python train.py --num_hidden_layers=8 --hidden_size=256 --num_attention_heads=2 --num_key_value_heads=2 --head_dim=128 --intermediate_size=2048 --vocab_size=2048 --hidden_act="gelu" --norm="layernorm" --norm_place="pre" --norm_eps=1e-05 --positions="learned" --qk_norm=false --attn_scale=0.0884 --bias="none" --tie_word_embeddings=true --parallel_block=false --extras=["capped logits"] --init="normal" --init_std_qkv=0.0312 --init_std_o=0.0312 --init_std_up=0.0312 --init_std_down=0.0312 --optimizer="ademamix" --learning_rate=0.000345 --lr_mult_qkv=0.7 --lr_mult_up=1.07 --beta1=0.9 --lr_head=0.0118 --max_grad_norm=1.0 --warmup_steps=248 --schedule="wsd" --decay_fraction=0.786 --decay_shape="cos" --final_lr_fraction=0.0 --batch_tokens=65536 --max_seq_len=384 --doc_mask=true --train_tokens=489800000 --max_steps=7474 --dataset="wikipedia_en"
Each number is 128 + 32 x the weight over the matrix's rms, rounded and kept within 0 to 255. Layers, rows and columns count from 0. Numbers have three digits each.

# down: layer 5 MLP down (transposed), 2048x256, rms 0.0383, rows 578-624, columns 128-191
# up: layer 5 MLP up, 2048x256, rms 0.0441, rows 579-624, columns 128-191
down578:196117136125074172110122096133161121120094110103204188160094183088128147086118166110140112159103091160099113130158151145121067179165118094073073142155142096177118173148123119108145131163106160
up579:121116134134110073041074142112102135140081129064178114119112121165107106099111160143163154100130162085079157101177186079108145212127086158160192136092122115098113143097094142117127152149156131
down579:116135083154119118081085087128108158136118169111161075158130148119113108173196113116076119150115148135128133136100132164106145114105165101139114126142155138130141017142144056075115156129171127
up580:153172137171194145056124119089109137128127083106124116155180172098129145127100122136162142113092143097123122075124165095169117134134131140122171152129113087090075115125124142098112144185139183
down580:128151101138108030149077144157111111115110091144130187073180144133166081109115084148137144166158188121180121140181082101106196117187166171119142095135105172107181108100108136110121126167077091
up581:148088115167180164100156116092158135095177155111187094084099077097118114151143180135094070062219193093183207110139093147134126177119120154060117129156103207163122160133164213175207190097104120
down581:113118147113127161131117163100094173119081217097109153122111152113148108179114111133137054096163185135143111114112128091133155167094172180098090098114099084102135187145111128097092103089129117
up582:149101153185087065151176108114147077140112178063129098130113098121131121108142109114126137124143159137174114136154084131112189170056146143111146135191128209081126125130096124157173129124137153
down582:119221128154118162153116153135129133099135107185094170082111104189090149113102135120100122126064139153075116061136137092179171105173128169107104099025096121137164115171104163172087107109136127
up583:179088110087093133117179134080134087088119103133069049108111156151069145160167082143112108085139176139144155124104167134052139135106093121121168149169097161137103152106140106088145150154103131
down583:058096116104103099151196119137130117187152094172185123119135129070127155144137080126120134087112122154122110082135074129092111076138090156177112103155133071155145096135122184125095108110159093
up584:134159109094124090148165121133121250143160165098076116071121117124136131143171088201124117083100138111128126113176118180109152140092098198126129144105119108139166152097188092191168186187138117
down584:142141097182099141136109129138169102162132098160144160155116111176158169121067135203168128152069107110115137129099112097078160183105150138141119152181184131116130161111097149097130213132090188
up585:083120144183141143124184127151145188087155069149145171172121083082075154106152147140131132071123170117147147056140141151122131097152127144081153093137142158147125069083072118183101066077081173
down585:129122117138146136150106163127115099125153156124131099093137122146176141139067122100120086150137127158167137169144115104092134180099101051146116170147093083150100115130160080110089141180201152
up586:115097114094104133130133107141128230054137169174168116119109115154138124078135133169081179191079146168105182094175187149146146157103088134118148150156121109109112126101145130095084114121122095
down586:151130071069101179130111138082151090230164114139043098124087151092115114129056134131125057088141174067117146120143114145068104057161128106150204105158124151136138103196101110127109151179103132
up587:175131114101157156118128068163170156145066084138181139145110145109089127177173127070123126143165156118177119120157087159124139186136158169108093157161094152151101150080122126131106134110162123
down587:129161142169094057071084194126138104113149144165129139195128103068159116152115130119063132122136115128121124160102119148143140172111102156075133104041128174152117114206112085045143204093141130
up588:156112160148163123161135141155131187117050068108111155168171128124089098153128130114133205154161104135130173143150107090121187107105154140099114109102084157154105142120130172086145170129091079
down588:176191116112133175131147139083086124124171183089141071083116128089144198103102095100082090112063100178076167134104116151159121161128077109148122112176106131142116167116158145127099165054107150
up589:085181160118165116081155143164150132112083101033129119102067095148114154057189114097141177143058150174148131082118151155131174131123179153124143171118176192075117098097105184145106121139116109
down589:149109104114180190181121114117113079041113151153114162136152169119154179138076152108141083096175113090085111143125194133115153088134140124104113101135132056176109151116109170104144110111152175
up590:099184114126113096101074116074144106144157095161098158135162149141112153153101171121158158152168110104104110118125098106151064142165100159123188137132137191131116134112110120132132166199104119
down590:126112101173077131187134112139093087166077121115126107082102106058107121137104113129055089129151156049130055158130139134119108142136155085160059156096174157112113116123124114143119097072097116
up591:154085127133133111146125041151075155133099135153153103111145079114144131126077134112159121131032158116107127158161170189129110159113118143082139147127107088145160113049116162104123143161113151
down591:133176151123173149144123120092131126097110111122180186098082172129167122146119107128162123125092130144164184156074103081112116044146151130143150116127153140088158152086110112108103138190137155
up592:100130148106118148117127136124129120100125139172105125126111110124136086137064083173118163086170100133118140108134096093124077131092090163130155114155115131150115102145125105155133175156147116
down592:167138116119089135104104144129107121089118140143116103129138149109165169184122080108167101137105139158140139170107137150121098159174149112169116154098131153110175176107128172082144130145133139
up593:092088163161125133120127141101111138164096148113119157097126068100109194166132096086151189097143110142121141144097104134128069142151148184137120136164153095142108144134107119188143140112152100
down593:116164172139092134141132105150201150116147163129187128147113122150133130091138181136143091088163162108100157177150097112128092120169116113165132132120141098123098068125161141119146102122160169
up594:056099133152093161146162135110137168174118108154159106086141131132106146182162095166179150109154154120171125177166137090108167145106147127138177177178067111138103121092046141166118159095112164
down594:086133093117105160073062144134140104108097116138108131154173118115112132102076081126114137203165127116145087193158090107090147152130144118198116100069120138136108175154146176176181148150205095
up595:092142144081060114147113100084068167123168152153168133101155163065097130148099127199130145135132200122149161162126119127150139119110127118105168143113142091156159085146136146137144131128121084
down595:184172075111200102124097071150187132118077122144106107172123093160102137064172122128151125070128107065187145103125126136140146111113105119125110156103125119110126111028121101090132122139138124
up596:140143135111101109119194154145108153125150076142150106044155159124154131128072110106170118118116101136124113074196142054121133125124159162148231083136107129089148065084100134166069123177138142
down596:125129070125129114090094043079088113113102203062060124120127128139145128141136128186127154080160121130158166123121166123125076137166138007160134154126115102141148201132123120094106163087139078
up597:087169146140161137070176021111110115124068103186127115129128140113143135098220098120121126074090148151132145128143157126181168122062125141146135095113166113145147114146111098140051152142145139
down597:131165173096149040142204124245181104111096179097102102091083103156145127179116124164106154137094139104135129144104086104128123121162125160121122110118072114174074131113161141136125105122143064
up598:189165161082103148120105058184165105124137097094116140150112062099159181122166121128158146095084132115162148088135079134136085124120107082163125080148145120052145097098123131146165156143149113
down598:116151097127151086158145145130144164127121063172169102083106163137101152187116156196148109138179083126142152083093137123121161138116184157184157173125092060160138172161146124156108168088165108
up599:139153143171149102092157136104074116171113152113082112156149141110119112176085164124169157107077162153153121134166119163146099111103187113124109145152150156148105108085087161143113112110130206
down599:103126136096188115123175118128170163097120064198108123116143147160067134055196120135161139189131114144094112058098143124123143099139064172151150118100074121131160155105232101082159120133132096
up600:139134161094159123111107207189058091180064136104129115120125148129159131195131128132138179158102156119173122097171119160161154122146080134140168047109213159137115125059136149126117127130124110
down600:164162114098156117112177032094125140117134146145146126068117146069090088144107106181127157104136081167137127188059096111077126111090069182091099144128147124094147159158128127090128088190101082
up601:212102122093136131093122118121133126130107111132179127092093182101090154163115098103099161144097152093160156136129084219127111092097071196126117156100166109123115132086083199170120140142095119
down601:126113115197084170168106148137111102156178176103108102100123122105129076148156108113119136076166176135115106181156116120116142163120137128093176113141084158109151112121170144143137106092174134
up602:145113213121163051181055074080067141106039089090114103128120127067103139102139142163186154137137194154129139108098160081149155160080135053126180128149126165134091135055094183139129150092133122
down602:108120110107123126098113188135126127097145125070112149125132155118075072189118125085187219122207132118101027137144134139117115161120146107112094128122168176158126157118151140100080099180031121
up603:161105143153208096103082119144068114088083109152165078124144124089157152119115137078122173135105113115134155115113125122137130141095136122136172134158136195131141155124120176133187088074081157
down603:085103116121115115082176090149131105143192219104162160146122123111108105084167064206167135183105155125102117104160161139123094111113130196146100151129154149100132128144158105112123101131091115
up604:200167134090124106068165113152107148117155191084119086127111119117105123122119128156104174070090172103104110156128143066060143171091125129052163104130177124094113069056141149142165159139156086
down604:100157122115115086092129188137172112177092156212176135075118163157092141186050132157079115233128132146147125088141117113095143123113176102182086130184128131108077118145156100122124117154165101
up605:182127133131164135143109126143159190157114187140178156098100119130153108145103189142170119050118111132144108122129151104088151121090161116116145152155085171153140137126126137114181115131134174
down605:096106119099119100118159148073096042087143058089133103167118132081122153160091114052122108148148154146127152118137149139134140141169167091149098168120154147164148120143189123092121160094123163
up606:143208120111132086115152115071074065047137155104118080137180093092132151173100145154102145118158103089136132152123137081117115175183118104133112116165167123128170123172106157171181151128142180
down606:142085094100127134148142145123121171200132146155070158146096137097104095117142105127162136125104122153123140142089131183095142142092147150148152109121117133208148157069074112077083115139139085
up607:113148142140111160125096116073165109077104149124129123083128075144154113145095130145144110123143121088085145119122186063161157112117115174087135179164110113138168207114129212183131171137116117
down607:118130131172161164148142074068108112126162153092143141125163113145135069233166125115129108100171126141090118105135085130128148207123111124146097069113104112236106084089085137111131161184159156
up608:166110164088162056205216127170131180074126128036118122155153072093100132082128148090111127128106174111137116125105116125133120175079148157103123137138111119181112084100139218196121140097128185
down608:172118089145077150124106118098147170185106124159154151121135130159112192117111089104161184132132126166186131089131183174093154114064213137094124127029145127183116110161099117136101138158127110
up609:145106136096131143145110185117115102145125119148117103077226118174133173097120122110143148108142103135148118138144153082172143108140105149096104153112121139095124141149174129120115142092121111
down609:103108156142117102121074113095155147096166149111171080136114186089147099169146143129181097087082124122139117158137169143144150123114143162108171141133104085175154103160177158125089118133127125
up610:099167150076114091139156089107101176118171144072124122163089143043197161149153144113157173045075145058131130141154204175056149084072088141067156159110201245139152076117042147133144117141124171
down610:158071056153125131117114109066091093144058074105113072107093150208159092234146152135121177093145163153156081159122136117136072154167085130112126159098228179120068114135116151108062107087122097
up611:146087140061126165092144107092124142170084140149123049116105134150136175069069151136127165093119114106118146112118153109094123126128169140108126127126192121102155106118170097144143128137146136
down611:036145155156140082110148129148179118143100131103120125158185161102154142125170158044169130163113125094122134113151124149135165154107103081201099124132074156094114120137157113135174108119148162
up612:113152158131185129120150129168115194090097132095109101095162106167125188121113070157076134082135104173173115148166195133148156116090063134046125117101115087175209103169129102110193143224146123
down612:173151160109120152159136176058152104136140092121113068183148137064165119217110151094103078130134109118175202082152126134128133167107100126122076116097169124147106102068148128139118105118176180
up613:138107148149118094046119097143098157148123180096198120125104131128092119129074108138106153133110138154123163109106172138110101129139159137130124178112136060104115032142159110106112122125069104
down613:101172082142113120157118109112132130105104139147161168151139135170094134119128129115106138130138146089149130150114108135077106131142142118113092135131149114098125124072104124131163109114142160
up614:158124198093153096096152161167167114082163071125104145038135083117121140055070132140150146091168115163185160135141140152146125140060178122183156137123148165058159203129154078163093101123127064
down614:124101133124101086104092131153133160126132114178158093138076116097149154181152159204148117160126109128165171131174077114114109116177137131127162082138164075139159090100108089112064116181144183
up615:110137134120172151118115117139087111164067061175164136117134095161140166103163131142106143103146119113168154130158083140139079143130204104118149159059113154085117179197119229181166110099083138
down615:185148081091147139050125095101080128155142146108145085164100186184134101073109131139177135106063164122147074153124099096116147130082135166138116119147110119142115179105171123185128164152146066
up616:117177142103119116089220123157089121096153128092088123170084066069119134097119139098152169123174148122115144103105146142109204115106138120098153099129198173119090146096104108086112129158126112
down616:128064161079106115153044091125146127162157063166143153156145119156091142115165146186089123075113140136129111156181119136105063168170138096105089167157138118143136123171131143186118100172143127
up617:122124105147121102049122074147166128065093133134107179096077136128106122139094133121088120072121105126166146087140149006159122107133121160152188130179177174126181129108166143155120128117121189
down617:175168159140139140159195116111118189158104110112167128090161120117091071148151144092148117181099143157109097177145084156125139190124178155153117099074105099109126117108105071134127140151158111
up618:122156132152206127109121137127117183121112089124135087155160087133122124224096139069139139129124121146136161115172143134162122161169121084072080109132162082112137135120144148055131167131142057
down618:090166124137155128090117129103113047103143104105141119135105113097156157083149061170141160115159121132137121133155103170099094159108137141156069122160130106144092184182102077206149144152160174
up619:176137151122153092116115136150173155108139137084114093162148129104167160155149108130102201126157143079092182140104094143106097116175095146143116135160128134127217091133157124145096165095105135
down619:165136093136122149127121117083182120157130113135146117131078163129124158105153099151124144081092144119142086074114124122115118084144124097071132108115151101154101109161142130102121118178116142
up620:190118073134141153135085122123097070148173105154186093137107112133143149088064092113108106144168206087137116124125121119164199083090129165149180114136157137105165156097050168105156130166098213
down620:101138128097160144112183158145184107069117168131125121066115126075065151116159170152112154162207130129097144080059098092132096139122109167112129161046092107103116179166107117118110185095135095
up621:069145145169092110141111154110078155151088078126152115116118145110133146163159089161166203116133167114152122116145085132135124099079131113089091126172155095138127155126152135139156161085125150
down621:118103123096131204095135108171139178120065143139169163133169114148097131141110132082110109122136085152121162114133127091100182093164122107138140138152111161081110109142084118100139129177114142
up622:158180133089087088099175095128122135086102154152076096158096146122092179068199139111136079094131148123164116181164119036103085182146127124067115164163136113155153142087169164104126144144127143
down622:077149163163101164099091167164063137142166097118084135107125084097130140115130092080124151165127107077116127113117129130035154092114118162089149126140110056207159121094139063146087110116108191
up623:207115150114200099110133100118158124153095105124114120087140030113121143114089166104120137084104124097142184142089121135155151160105169152149150145109152158110097123128100123173078170075084129
down623:165101154135105161096112151124117114126138209083095168120081199123129090128095078179141160172060145170132131119121129184152104118121086184142116140116155160097125137166135095153160157174084121
up624:133058142104143101085108137102129129101152096083071175169102078073157159017110106116099197140145133095148138081132130127086049173103112186072119171233150095120142113145118134097102166134115122
down624:168170145166179120161141123099119098158141122163163184149124109147060197128131201109176131122178099157146117143161129095083101102079196106127112142233131142085139123115102095185179056157206110